{"d_model": 128, "n_kv_head": 2, "d_mlp": 320, "norm": "layernorm", "rope_fraction": 1.0, "qk_norm": false, "tie_embeddings": false, "init": "uniform", "init_std_o": 0.0, "init_std_down": 0.0, "decay_fraction": 0.689, "batch_tokens": 32768, "doc_mask": false, "train_tokens": 136500000}
Each number is 128 + 24 x the weight over its row's rms, rounded and kept within 0 to 255. Layers, rows and columns count from 0. Numbers have three digits each. The size before them is the row's rms in percent of the matrix's.

# gate: layer 4 MLP gate, 320x128, rms 0.166, rows 170-204, columns 0-127
# up: layer 4 MLP up, 320x128, rms 0.168, rows 170-204, columns 0-127
# down: layer 4 MLP down (transposed), 320x128, rms 0.186, rows 170-204, columns 0-127
gate170 109:129132106141157108124160134141119088110130172134148113137088108155103121107122163150151099097096116119121176117153156122146092128128120145198136111139118136120086170101132121131092121103137122116116137071161126125124130127087159128082118149076115131119160120135127105166114129182184106158085116134145175126143119140164134131129156142156156144093117101143134134161164135124120127121157
up170 112:126115113124128145094131084113181115135153087136157128123153136120135120110126141148124164153120133122094127131165143127097117131102092121132156087160131150144169184111129149106150080105127149114119106134125143147134112138136139166125116139143152131150166166143158117113105162106130105164105075144107130141145160136159143061092140153076142107135140086169107168126076109130109118141144
down170 103:132119117169154125099091162113119079130123133126140116136129123141127117141123096167115133192145060144112133149129121123093134097136133145148122134102149138093130116152115163120141120107169123191114090085141154145149121161115105124135089143071169139111154126106123139111140145107145127135089102111122173172153142131145103139073117121124127122146147081154138159161156145108106112099121
gate171 101:133120107148146117073118136098129132143080114119116105170110108162107163109099136140116162111127144153091098114133087103129154127135144119108097135171157135152111129103105146152090099149147126132122145145112137155071178113144077114169085097101144132151115150123097109139131131160136126091109119136110140147157116179103127102105108178112109149137094117153134121116141137099095178119142
up171 094:131158109132138128150101151082130199118076139153135105131095143118115177123151098126133141129145104141150129128118067084125095126152128097160150137107166121143131107153107169104118158098116126111094116114123144170140108099153132160148153127105119099154121100157139144099118152090159132099115116132161129078114111111168118112105140128125142140139146179151113119127100158141089151088131
down171 094:138093151139128101126127132157096141115105109116153131109178109147130144120160164138113106109120082148132124114132147111112152150132131076153083114167124130134089157149139127146156128161115149159131109144089148110135160100153146105111121124180168126098146136111125134138145163155110143145117090182108133133113129140130104124102174145134138053126107070086144087124097089114137146118123
gate172 101:155095142073109131131118140174144139116152146123118130124091109122117137100195092157109120137158126139077119137150138130113119132118083128138111119115153117128142088124066124130097141118052127126101168107100169101132157151132146137116155098143137167125180131092154125111138167103096104137131120130101152134178136151089139128112131117129121147075125113100132127122114160141107120152143
up172 114:142140106132111103163144118092157100154122140146147098112154136123123080148152111113153137132105096086123119141100138142144145117104116146154119123113115113161091083127153134153122144117133154090141135133151109141136111134184124177136163145153125113100120143125089104161153100156097121181092158144138150132129094080171127117127173102140127084097114137171098168162106081110142132134126
down172 103:120176139161145104091148125112101118096152129114123088081074130116161134105143150096099150118139136188116133139168174141132121109127068127133120111139115104089125127122146103126098119101150116129144163130136129133162145113116109097153117127128143153160159135143155125123145138162187081128146121123085146142125151116109150135103167136116155140169152113163160129085113131127095099092106
gate173 104:088108111097122074092146092070161175174172096156127142147184143155091129114131124141129126114105137133187103131114153143138139146125127092136126166137141124144117122123117109146168121153171148129112119138126095097142112131150118141146110134138088119130128152099112079152115148178161159160129150129143122129131104097146120146170118147156127123129150104146111110128103118126104145080168
up173 099:134174125098143163049119117146135124179139141163095108122136121121153107153084118096099152143106156137113123129187153121132149152116145120129108092116116173134106122149110114130103107128175129157135147104110110117150089114135130091121130129133155139103122085109158128090097167113129120100182102093124119086155164118139172112120126129099128134109098136112132103140084139117151134129094
down173 102:129101129144160147125152089128101104147114118137116140115143132146118107121139135105162139091049128133137159103073176122127115108125108123148153136138130129171130112143127114116126159148128129133070147142119136138111159114122155137143095156129129116113118126162080106156118125141113138148133125152117153113163140071131124145131119141129097120118187157132122140147125185059140076091183
gate174 092:125149091106084112111092168143125139129160132103138156106166122110118143122138125148090127131144129113152171126124110156150134172125129110139126097094095121135167091141081112125128148124160146119132137094151148144141107084120118145130088118129143120167158150133115160112110135114157125118166161158184115137123099095110100163140093122088090097122157106165084142118142095089163114098154
up174 091:124104159117128115110157122127132103159133098147116130155123100141106153131157096095133105139164106131197133124128094096111134132105113112134128147170118147122116123094142105107132116167115096118127152104138101127148129126162184102096129151181097150105127151154129100118134075105126129140085125101076140146136139153137121129130122124159118124137093158058179165105106122160137102168150
down174 094:095151164107100138104133114146107075152086151151126135134099140113127158164124135127159133141136082158172131197162092122146187117104162119146146097123137123112139135090112132137123152183121136136097154091138115130131144167107163134097131154125132120152133134149125173071113093142117086152090117118147145111124138155113123124129112126111109103136112076134139131120126072130123110132146
gate175 101:109101164169143114122115112155129146167128122130128126116169121169162115157133133119107139154129125105152106160143063136106153133107142119147102147135078121126124156101109141129109087066123121104118162074107124166110176123123126146164106119103164134128135100157149163135105165176142127085138144108155122128118114125107156097121126138147164143128109160146142100126079154091109151100137
up175 098:146108126096124123140144119161129117096118056113116106102199106131135076157145143124098138176145138124125117097124137113163148146131130109127110097119126156131151086143195135099176112153106141098135105123122130102160138120152151139154139155132150137156165113109149102127126129100110138123139110088161093152084178152149120090136126114136145131135140101123128162126119124074162126105122
down175 100:158098145127128116108134117082099115124092106125072121126146154173127132152148175119134118132130161135113129138133099126133125120098128115155144134076126120137113140095169105140103110075115126129127147128147157150110087089146116138157109143153133073153137086146134135151119155164095121112137143132127135140088140183127114094170105110094168128153130159115115155065115138141181158148119
gate176 101:123150132127156119144083112144119129123136119171109127156173097105120125112132161108112109141144113180120127155070093160140146177119074098125164130124126136146118087120080141129127123094104090143141138104119081121123153095111122092113110137165129142125191112105127102131127118158148162125129079173150157129164118120127154109165141109130166121136125096129153121119122123162106126141173
up176 101:192131114107165120135093134143109139175145098121160095159134108059101146128130116090127126096146130132151109122123128129176127118110162145113118155129085133140133155134072109118165161168113123151107142147110165138122108161107198110138124152145103088151095133140139096116091147126122143124137136122106138121134095120127144133156161123108148128121133085129101121085152119080125152095123
down176 105:179096118117108146170117127125146103162122140107130125170118144106121126078121137107144139112139123121143123134124129130137122163107152151105122123079119154113163146139113126123105132124145136125134126118122194151093127141126122099158118138143112124112163114126103109124101138083104109131072160167144177125180122095099155129140175143136106151143070122172142097066097127110114142180111
gate177 105:115100153154117119110152104122132121164152110089146131121103137129130140123109124149138130121102109152101143111137105145153117126141168107105149136106155076141125142105134132130143083103083134131170142115134172130099118141134107158108170130104139149121162145129184110136118159171107132157155132133113036137096123114133081125126148173141118090159152132132127094103192144110163130129106
up177 108:143158124110117140158129098113101145108076127167132106110140092128109091137113131133123197124126146143137104102110154127121158137137088146138171072116117161143148140151122158124101120138122115150167108141136135141154136120077176091102104128129133149144132115118101104132103130115147155124082156114141136162145166102107174139150096119105139180137082109076133131120097125086100113109134
down177 111:122115156147105114129110104126110158178118134138161100161124096115122099104127136166082135141122114107154127108164154122128160152139096154137141103118161160154116142109115123111118141098131084098130138159138122135130156153100132103148118148129130162088166121124128122145182158102153092124128109142113190128121128117088107186069137143096127143139133097127093084113158120105183106136148
gate178 096:127144107126166149158118163098102104163125157138133116164130159149137156082145131095128114126096114139140113168125105113119117119144161129115091164092160077172175174155100150094096137141139149140084129115132132112090119154102150128111104136167146132120139169099155117096144114153143159100097098149144127133127124115113134081163109179123113156132134130116119144121153103153174101145114
up178 106:147165173128104118105171127096171136117122113128104128129111150118126159108144114155116123132096106157122157159148123126124128187116159098124159121135140104154149151135101142108106168152136152141092159116182113118125141130119120158092150131122130153089132124170168099116124136112119170112150141172216165133125096109121128107130109152161109146128153116140100125133157116112143172126081
down178 100:121102127126085079146134116127108103116126122145150068136128111114104110115139182147157141121167116098108138083150113168090139101128109130094132175124147128131116174157130118140171187135129110139124167132141130121141141130146112158099072159120115138132131130137091136126126146153137105126092152104161128122097152126126060139108174100165120123153133149126131107109141124138162125069138
gate179 100:122159072116076134098111123131141116100153136117158148118151136112129127104179093124144146157118101133120102123137140132112133122122149116114138105147159142111097087151100133085143113114133121129176145137145118098182135159097117122112123149118113086123170132130119169136097149116094139127124156117115114071110151179082163117166101119100110141098140116091147103170103134136157181146139
up179 099:116074099130096122127123178117134138150169154139132157120176154146145132143121089166176129150132121162177146149112118102106145109108114156118147133136107110169099119109152108142133142139088144159144151122125134098088104134140095122133087120114115100159142144133173160092128170111107133150132136100133084147094108111130127121148138171124158082161131147116128178157123165126124130088103
down179 095:112134109102123100123179104174153124081137137086126091170128106138118163112124177137093141097152139102115140104111150104123132121126132150073176135158123155125147083112161140137124148137166061116105136141136119121110155141137115118097087148104148127126100189157106142091088147142137158141172128123127149144141135128116136125086137123132129120117128143151134131121129071133173120143156
gate180 099:153134132141122088134131137100139104139125105152138127138122113126114180100076174128137151150134141103172129114123142116132106189134098131143120064124125138075108107129161157141069155104084119130113097114151113113135118094104138148109109131164074122132159118110120133111121114143148120116112137162158120106132093131172133188110144094138093092113149106096113163102161109117128134142131
up180 107:144122082155148113158108110158130118125124132139153140110183161118137146110152135173095127153133154156148129166107128133089113131116111144107158131135113092111169137125121135087138143085140142075151095085120132128126125131136170144176147110149146149137091134094131135070150140100113131084107106113096102178113147147163141155135108125145130089153122116083142134108142149155074144119131
down180 105:140126090105126148150105099121142122115149127138130169107119153144130084124148118149100106203114128189128118191121105134133145104148112143097072127114097114159136100159127157136136128123128099147070140121109112132092139152094155145151120111082154143183135159132111141088151121158111161115088116105111134131131152125135145135139119161146111130103118110113093129152145145084153101115105
gate181 105:144145134110108123113154124093101103121145159162092121104111182109111134172142130124117110111144087112139173120095147155144099112057113130102104126148124098122139119119157116148128152155103174082147145082141108135141100126121118095105126114119184124139134151118102139101142139134161097126158142102142151121168093108154130115129082145178123123108140122125153166158101143087098138101114
up181 105:128162139095097136135173092120093127171160116141134125120107170094129083129116129114134156088132119095148140141106142119141088130090157166134141139154132081172139126126143134136112174166151142081140160122111133110107104129149165103156150077140170103109188161149104135163140123118120135137129136148128108122156077110131116072120125106111131143142153091148138125147114140129093126108115
down181 103:136183128129141055144079141112135128148096133122096141113158106098136179114158143103105119160107154135137129146113141120085143098123094107137139143147121129162123085144128168084137135116109103104142095125140155133142147111124110155142156112122176099108131171085134150145153103105121134139121154130135069170142148064121144111152132131153136100124141115144095117127134106182143121118120
gate182 101:112113117153090108082116116091143140113109138131175099159130130162146114103084120110182132094127161147161153152109170146099088148120166124131119111130135140133113124165102157149090139094136152152117109127118126106109129123164135111114145137130163123125129087155122118092110102125130154146172148113112161128148164159134128118119043131113106155147119094122110087132117077115154148147110
up182 100:120068165158108090151125115123150140089096135103129124135114055137119157116169153133085148114136141097138141113138151150165126137152168118094115143153147106157121106130099067092166138136119126160150115172127107092105115119135122125152171115130101135104115106168141146147099118109139105109116126129118145110102106137092103153121161148146135130104127120132125141138104180136155099164174
down182 100:125141127129090127154125099103093133160167112140132133153144166120129124132134079129156101156094158152163116159131129174114119111132115147123110129168110085146136177141108100172127107117118116166158104123142145149090079094129102138132106143115171078114114106170132146086099149098075129166158151128123110117126134120108129100093094138126133137147113155141117135138171087147161151140116
gate183 097:137151146127133160121124139103148144148120120147080107146128131122108127113130114098112067155138157147170096126130104155179086163126096107145131124110128083114165080124144133156119105117121146133101160135097119174115154152104139154133101150093137131167134140120110114099118142149127104092149158101158107129107125106152114188160090099173111126131144155134122116114160137178141159151090
up183 099:113147146137074159135123121123132097153144170134115107125145131117107139103137132098122147150132165142161122147094137152123155103131133129166128157117143093110136136142135106128108119173088143118167179096113113141113131158135139149129125142136127144185125167149126100176183144122107103132128213116112141143123077119132123148151137136133169127175144131129148140094149120161133152084077
down183 101:107139103093154121096136130131128121134117095138094121142122104127112122133160121063113162153127111115126158117118105097148151088137125122129145122098141082049105092142152147130168142163127101172141145117093119144187102110174113115137145164122143136119105126145105146123177131132143142143128099136138165150144114127105137115156151074112127170126166136089106149130113127084148141136158
gate184 107:154087162120158121120122098139108178118117121122132081137137125074129114146155122119112157179143131112092128112123156085145125132073101157094111141156137103077151153134100125153113154127101155111157124097139115122122122126086154171121142089105130189158158142144126134125127099146146151150122092102125124119092126157151127140116118178100136134110135104110122120185161135146162123154116
up184 107:120140092132146113184174172152143107146136125090138124173106130169128133144148134089139133139165133140114130102120113172117150112111149098128144136123122094125117124154181112096160134118169072118125120123079140124154145133135143096136117173159141117124114179105127169151164150120121119081123116126121196152132136072118123128110132128167152106119108103159125128136091136133095138111138
down184 104:136129140100125112115167080130152161092138148115139154148143115104129131184114107146135173096126144116126132133077147128094123139145076162119078087116145117083133163133080136100100140159111138138129098099131130115137106151137178186134116117118131136141114166165131108129081161134134118129148122155108138140093136103139087162078132159170113134122112136118145148123111089146145144145122
gate185 096:168156098144138134158120126090118138143129140163084108138072087129109100156098128109126136125122111156105121159164128154147155161149160134141107135152142122137152185131131144121125110158163131123138122151136120143137128135122102099099103116123155154160141137092086150160084148144165098166133162179143094142171120160125131119118132068090130118096091095162146141117125140147092133135119
up185 095:117118118126122141127156075139131093170119120126132162102122104106101153189159143136090113155146159133130113114167150149138143151150112129126114128190141123143154126086172143157097140147138126140098137107139131086113147132141129108130143098109184131144112125095085152113141134153090086111139151152134099106174087127095109123133113113089139179186140129136102129136153129128129160136099
down185 094:185124120111124118096134098113102128096151115101110137111123149111139126123148119163126131142130151126120168110093097167144072134134137137145133115162176129167105081115161134129157115158122144117137153136161140144133150138122179120149097061146107122121068130139114130169109100128100110113159091151099124155118110131128149099122143115095119138165099130185123111177096139120135147138093
gate186 098:147116164150129114137119135114115144095101124138120102134133096078143111188082169108119111136111139147154140133141142149094151168118151155127122175129113157150105089130100145109152099138100095131149166094136120133128140150152139120117129092118107086105085138171148086151130110104098116102081145132137124135114134147110112146087123130162107120081087162089128115132160089114155153166123
up186 094:122171112192112083132114123126108099134126122059138148140116138127149098145126109161144125146136131105110132095156097138120124119104173171138129093150135161143113144155111157138104140131165162142129110112094085098093133136159153131111132116154148102137159148158111097157159161077112135102075121101132100128148112119144080138106133132070137143152119111134166143143124122118148137091152
down186 099:138112184115097075108172167142128084111141126138095108139177114097108139132161100132122130133065118128153128126125149137104112125148159137160094115139141127139139120163117116152144158129142084121120091101094120139149159095134159157134120098147092134108092107143132168159094117129168103139130116141137156132136119135183132097124157082139105146112105073131119153132140145162094131146112
gate187 097:147099110153174141119105127165133150121144104088107130123136159137114098159110142101116162142121141143148139127111185075122181106137106145122119165136159134167137144140130159101154132121106136111122150086132123101119118157120108136159136139126129130153170167124110132121112139116101138129164116032165103097148117115125140145096068122126153169122145112132137140120113101105141098139172
up187 092:123142116154133113117141098152083174092121170135111127134113167110151089145124131138073112135157142168091097084087150123091126110139095121119159142108152176129105152120128146095099138147105189080164142094129099140145133150111136149130125158161107120145104097097102126120098155096115135116134137103115134115123107119102088101134092133134142102106122134122148111122130138104153104096179
down187 098:139126104090138133110131123094164111145104121115196120109138132126161130092142080132134085103103147120106148117159128135152148112132108098156106136110121187127139157115113087167151186144133146152148112173122096131142137106159108148120092115155118124139106091084165128132095109120104104143139171170107141127176140139088144089136125134167159096150114140124137136133124081126115127135119
gate188 098:124143159130176095080126107142105136099134093134159095112113106131139112164162084119146126104096117117139151105161063172148154139111141125169150144151111118096166146124125136129150069141106132139143137156135121120114156124118095145104144167099145156109153094154141129075099112119123130107155114120130104115125160112092153176118131086138129119119147138129160113113079176139128154122134
up188 095:125116134118161150143129135174127100147160123092129153159116140112139137105109139122149142163123143105100127139129135115113138111128146109127122115155157090096118158152112068132115105145138140130120088080181096099170134104149176160135091156122176152113125147135163156128065093093109107088132140089139110144100115133127118105117129091143128132164140170092130139146118156096113162143160
down188 097:123098113108121101069143109137139134139134124163117129127091136133087109163171135150127115139139115197154104078123099127103144151167085117175134155111147122165113129083129158129168138139111143095091143122125156180116151128116072138091130115130146158136125099177126116113130148097113160124115146139151158144117098114140128155144122138103122129078126073122139119130141123161134123135097
gate189 098:086104139123131099157175119175160128169135113165153173133117125138125108133133146135111120105130104160129104158142127127154149143099099137104102150169118118103127111150107103115086111076164137118143120123110117185119110091123107109111125152144148109157128113097128138164160126105124114103158103102099096130105155159105104182096158160161159109106090158141150115145129122099120140136082
up189 103:137149161121130133135142174127130081152125112129108131110132101153134125113155131088158097139111125115102194152148164091095119131130101107125108112135155104132126105119150145101122150109114149087177128120125118135153121148122113129135119147130158122153163085157107123130151146130132079161173139102076131105174160088125115102139129132133156126128087078090187141145138140121128152076106
down189 100:166075091146143121113105155150104121115166152123120141110164136103124144102105108135111114135142190133070091122120164132153059141131166139120083157089120108116118120142153134122141133109133132155155121126151149118148114145133140136104092167090159127121129127097147150119095100064134112117126081178132146126114123155106097102107120148163137141132129141169149111157154126099126147128111
gate190 095:132103108165116111150160117154126110112155163155100152150119117091106144167153173149120112118115140158146122145112111132167134172167120090125138117100072141110105142145125175074073086121102105153130151167138123148130097155096120164178103130079111122117155138105148116150109132131109098096090102138145131134118095093151134120156127114139129133110095152136138140154092109123127149143124
up190 094:198115152138173087120176090113101131171121133127152123095175151085138132119124166105154121124122144145150131159123101123125116133138150141069134163145114142144115124132181126106118085140154145152083131144148126143132122125122144127079139102146156130096114090179162119138132069138133135146096123084120135107158130120101131148145135169128145138143123098152143115101167124111100135121131
down190 098:171121145115100137134161098117134109144159130104151160077166117164132126075150095163134169107154097134133148092122068115133125130109095165105110153146088151111144151126129084130123128126161148137149167109161086095101157071143153138109101088149149096112124124144149126136121122093110115155121121137102131139158094152132146110104128142142174161140127091130145154115155135129113122113141
gate191 100:103147126149134090112130144142118136148133129154120153138139117108126115131163132111158147130174108160109088162165132147124143105091128135130095139090154103118148152083112094076127121138154116166148191119156170140131117135110141119109132127121102172130133099104128133172166108183093144160098096097098141166086114116152150135162153132105087091091124131106133140150134108115135120128164
up191 105:130163124143087074102113116102091115096148110098081132104193106137186129147117085096125125124161142143145113115123157126124146135086126111137104121144135163125119120105126092109179126131135132128123151132139126121136126107137149108136121120165090138119145123174148086089141150099125118131086155152168091142141206097104122122157119120103143162140122135129143132145143093084109139122115
down191 099:149139155144165121111135130123084143086125113110113153138122152155102103072129112148150151130137138120123121143136152108138082114139117116102116178096121106132129121138119082153117106109148145170124156120126145169102175177145146145144119134098144149152119106111134142114121120163126102182137124142114143138148068122107132128140141106123049146101140107085141086182131123109135121174099
gate192 101:092122148092120078121110121088133110133124153129130163116142138120156089157156152173089101154107137131096179090091096163094147122110125110133152108123144134106101113145125110068130129147137172119129117136150104151117102141160111148140116124118095119136127124116087146141089167133100136113160120122156178103142190132065133131114163130128169148136127106143124089119110112126107125110116
up192 105:171144123148059136096153129121134152131127095102128150135145126143165127119150121098155152092109096050154130120126126112133123123168166148112158120120129148161080111122092127149138141108156143082129144126152145148154134163132131152156146095085100141156125099141130109184103110137136143132112114128146145109145136127081140132163105148142136157081128127149122117114079118068146137143130
down192 098:117117109121131147147132104174140133126159117157130105107158103102114130153115149123084103174165127181118134154112125138124116179147086149134133122141130149087102098113147183134117141130106127127137128088120102104130080086108105116170110132157128120171134193091179112090101107130164106102176134138131099109141129126112131127126121164122125113156135096162116117153132107135103167113111
gate193 106:154173119162108145140157137127124137162122146153125142107136134095091124136115110134157083141128120107142138117107131124120126148152092125133178064117109148128168155132149130120160106117098132102156136141110101159129165119088104147099131075140120157154114140065119116124092186100123110135093127184138152128137146149141116153138104117141110117126148117067145117131102132119069137089132
up193 105:124116183106174124136120105135132109135153114149133090122082134138143100160103160119111073131119129153170102134198108147123148160154104143109176124119118190148148159134085147168141138133124091145151098092114115093111141110166109117097136132111123123144115149123103129139129181141138144086128093126154126139153146137121116114089121127099170140133072118108128109147104126148129133111110
down193 107:104156088132101086154133111130145173102157118105089166130160130149135157128181120126142086145121134115110121155168113153122150142075134172134097120147145164154133130108135142148125118129142168170103112130091102125100126122126102114168123132115132089104130112103144097148156122067129123156166094118092144150116095115090108135152116134095166117114121190110150131121128136126092122140142
gate194 104:133152128172164127117090118134135085118138115133107071094118051084165089107130114141147098147096138112142115173120102158160144133107092128122131115128094132110186124137137152126138164136093165136130091144125151165104114123119113124158128135162106119084114136140145143169148121128094147157147120140134151089118146142123115141117085122140133114096131103184148153163116113129146158115136
up194 103:139094105108115139132134096092096124109132148112127150066125109096123105111145151131151113153144133132097151102057131143158150099119094126141121143164138098121108097186117139082099148151138121147166142147140131178113119099122164161094154098120089138133134146099097141149078138143124155118155136110163142133124132176145141105103125098119115136127113140168157131120106136154100116167161
down194 103:145132110192161122102100126128181138135119168155113088129116133146096151103156136152087086161095117167134128101163107093154147111110132148125143129158128099119101120097108145142141148126130071157121102156109117089161145119150153094117112134131139140112172149128109122125132143118146113150104138131159132118120166139157150105143141102115093075096115108125104169139114107118149090113185
gate195 087:116126136142127130127183134137099115162126089134159149134129119130141086169138130140121104141120118154140104086124150127162137164112095147151153116077125162134183155107114145114097112114088112118184139147124134178145136111136152130178129141113127092141128154107082117152105127128143139085111137146105161106181157080133098151116159096140098140131096124122094166117131103132122079128123
up195 094:129152143090127130115140151115124099125165158162148141093146118154090102151119140108137086171114110123092154133154089131086163130149115102085147108097130086137121154148151169132154122177141117087092170117122060118174121106118121112151100136111190133123116130128132185137097135122118113160115121141109140142155135104100130150141148146123138127148101145169140156124114093130108123120112
down195 094:121139155100108148096114141163093142149147112145089183145112097108142118128118170115177065112126125101089134154147101107095137170142127143120111165104116156104119147168139118115122139138138104118174135095130109118107100133129084111145143120130096137112136161163141152136138109104125146133143163158128093120131075123069188132146120162112122156120159161109130117127133122135150103119091
gate196 095:165142100108093131058179130142116163118119124136118151141140150146126133137124110172131130152122148155143112149109149071088112119105143108144151140163105151077089141132125109150096109162112109126139118100120129101089147155097154110082138117111120133140140148116137110117111168084111177109129125178142116148138117165118120143136164161142102082143130175105133117141126149088134144098151
up196 087:137112105111163126143160110108144125097146122156101108122116115161144156120180137150166140088106140126142132121108158087188145105142118108139143142175140126180145186147152129117117169109132098114087128125143080126146131155112161144090112144143141114096089110121121130120087106157133164100085104120156143135174182117111146144141119146126106117096134133129082117126108114164131123121103
down196 090:130137115142113097143117120138128121120150148137121138132164105161104129144125173123102150110131148123134147105144099160131160097185085104127104117146120176137154135127098110116157145139105116107122126147116092129142130196158118130154106134117097131133161126140127127118108139178168153098146144095094145122086083118132167105128119115085078172109129078173105122170117108132138090089136
gate197 099:091134117134146139099136114110124108126165077122176106122096125166170104123073171112136172133095133108153124113144140085122134084097101163164105124138149126133136141125149133091139110116159106139147139124140135139200121097157167136127126181160121152127148121087130110189090115145129099106119103165127133100158104131137102108117125116138127089141106130138141106143149147129111159147131
up197 101:101124165119142126155100148114165106146129131065154168110176140136143077149141134149089076157150106114148133109128124158083136114132108118159167111150119108098109131133118139119112070088160160092124099151123100107114098130130190173151147139115135143126127122087169126101136146111111125130124142113167113119165097133164123133133097168147147126111133120096131105145160132135122142130104
down197 104:155145161094118120111161120088114108156121098118144133081124195101150149122136111121083077132158116099111159118131149103126107141104123132111112133144130192099087142130149119125135111141130100140123125124151149135102150161107182126174126148161120134098113089149181164103112071116084170128140150141100113109117155157135121113139114126137133131126125084108153133127154137116147128163114
gate198 103:152156147142145110120082141128139122117146129124111130116114130098152098143088171141114106138127088145104104143068133117191128148161095190132106141116130145137113167126105145103097171163122139160134128163155140105146165151104115160086135103146119115160129144115110135095126124124122163134089127110147113153076098128100161159131106145114148118118151129141139186099134104105107101094125
up198 102:086164083161193156136126153112103096144117157127099139093153139154121123165144144094136157113147107123172140111097111107144114121117120153111138127150149112121145134103137134098133129101066096119165132145131143096123148120173092146159101146095179133139146135136099149149138112136112165121141127115094138113104157140137126105150137173172152125114141137079120178094117109122099109099127
down198 100:158132161166146129142119154133137104084143118126107108078137162110185151119129097135117118150097156122102119147165111113147102170132142167111128149114113080119124173159098145121100152134118147155145123123149136134119172171095103141109140134157143141126142125136102138125110131100148168114108119091090130109144110113081132177103113139111095157137140138137120120107126187118090116061148
gate199 100:157142092166130130117136131121124130115138144124111110181140108156165105119149150103099171086176097089108170106109100138152155096147141154113121079135121111112149169104135129117073153150136142121120165078088169108124113120116162110132110126161170142179105150110100091139099143120151129092113120132148167125138146132135124130169128150124088101124145156119128146155137113109146115154138
up199 102:092105148102122094122129105121099113164148108117161120108104154132131148120145191158155132112095135164085134102084103108125086152098121147138133164130089147145114122153116149110100124135139126137096106185108148137125115124146089121144073139137095140125129149104144117138128134099134202110106125142149129135117117121178147124128188140151147146163132119127061120121099117122123108112158
down199 097:129076137147089131143160094140113163107182172177140168127117091137115130126124111127091137136120132148131142141112113143112139102134126126150141104157136075127144106105142117129101095157126146124138132115159132136108116123172138141101154123157141100141123172107077139134127133102135139132134172115174083147152127059136092098162089176114113095161100125148126116118151092140130097122124
gate200 090:109129123103127152153135087137137158144136146171115131184115104143157139121151081156135093159114090139139119139108203151146138138131149099140118101099154125122124137147109153138110120126151163092134107125130171127113113169113105110112134099110118075104118124145087159123121156114136157132117108140174172105152171145081154111094123129120091099164099133095179124120124121132122155109142
up200 092:134133135131111135102151099108144150117146104105182122184122138129170175126168128105140163142113111164101115148107165109166112119117148119096139113100114117147141121100136099162099129127122101098134092150160166152161055147094110153098147129124108125134112129116153163089092143093137147152116134093136150125160149147142088126126116134089134090137159147158114132121123175134100138093132
down200 098:160113079140101166153126122125162142127130132187152093157091127143142153142108152090164149087085095119135127116184115140129091121124126076138115107139103167103123125117152112156112117162116126164153138148162125125124119128112124113121137140115103125165085150133099128089103126112165165099108182117154098181153155101106151143124102144100140140132132110116125138137104115099117157129095
gate201 100:159078102150139092142123102108109128130107157106169116097129111135121073150111167143150099172122136122136181125092110103160101108122142158112106103105129115120156123130110131111109169133120136133081139140186129142128105116114171119134108099141133134112121089126183105119110112110111156128149143157172122134112131133103172111143088138140192142108154154114100124132128112145169091115158
up201 103:124144169117110135104117099131147109137112141127128110121078124169122144142135149109100097160125095122137096126138140157151129137075126111095133089137137129101096126159157129102111160123124111150154183124160155152163064152096174095147082132103131130168160144104141125131109061149131106149133100106166163146149121143101147113123161092120118144115127163140101105120131145093151125137119
down201 104:155149149125111123161136102132090113108140146145133111136101128159164129135129167116109124137130157162134111095103149101098118125113111102110146119101150198096095152143111113135174103097105117099132136151104128153143077098085118105120159106118130139112174122123145119112089121102123138120118143151163149126145090165152173107113129159192145117138108142105076093132156135167121156108142
gate202 089:149162164131121145124090158184129130093180097153157129069137117130135094131115145129128118128136141157159172124160141101100112115150102140133169151093119106107131111134123108164116103100121159080112133105103131108093119157125125130134166133116117108117142142123159104104108099079118114148148142177127111156133131174156108126187100136124105080130091174121132114128123130143138147151150
up202 096:102096136108137145142104157139155132138145144171152182102158145160159124096107114120158141106118142099130154090108126119152106119143105126201127125131136176131183165148137094140098105156132130138100133138114161150118096101102127155144122104163177176160121150113111129133108079151144132149117140160151111120120137152123100140090119114160122133089142107166131097140110101171131105136125
down202 096:125132151151111125106117121124166117112145130136139124132094135125137127098155139139157121083116113156165145128121095140163166148114193117159134126204075107159095173126103161138104119112105137117127129133146109132164184143079143132155089112131086146132096085096125126137123158171125123140129108105100133117126147079132145130091147152130117149141138079114157121099099120128114100149135
gate203 095:129178125127151120131115079093096155156111148138099155154113140143146113128116091103110135133127150112127124121100111087131086095104102125137122115173098138169115159110161155101121150118123156089104127125098123128131197144136092150108122152170109108197120108159096135080140140102111169165126148124113129132131116150135111131114148110135143143150122127133159099153161114186126163103137
up203 100:139124135110139095150134131110150137089112120141117119116129140118073168208130104161105126117123157165118180128109131163155113149134125111117152101129104111153119105125103106127157138142131105156095123145141148111155085133104125068147157097112107116081089135115168083130127083154119106115125119134121096117109136173151094147144123151127150076095079136103139149146124121129109141137151
down203 103:169143151125098101107120117114147140154129116120137177160171157151119130137082110132111127121106146103139125153106112128189087083126166142137118135166103106113130131075106119143121109142138093152096142097109111158109144112132110133144145136161157136155084139134112136141142140108123136157072136127127162070175141141131158155158073131130149124126120110077138119099158086114124119154123
gate204 100:127142086149111098144124154127112141145116109157141157132135155134140110109144124123137161105115118087154129159142131114147169109119166137119087168153131126149152111162160102125103114177158103104131161119118117130116075119161112100124133138115142125164164139105104087106122177099106166126136135124106141084119134099112112166048166170108120119095091128150126107164142111105113107128107
up204 100:084104107144158116129118080158156134123119136098126136150122141119145123099156156141106113107113073125113114088112123094160166080135112130110140105141105117139157156118123154136097113132155115155083168132103137155136096118148111107104129139125125150176157124151122108165097196149148149100126163104125155099086076153118113134120129163129090089129122172119148126155145139105101102136124
down204 096:126078139129110148119155130070065134091160119105134086145140126131125145134132130092128131166118146142096139101125084124121117134151095114148134162138157188122143121108126097156131133145133130120129141118146164097105160158108154113118105108153082099127177121159144129120158136133095129147099148139154104155131115138131150114091162140118132187124087108080173078129134148145138102121124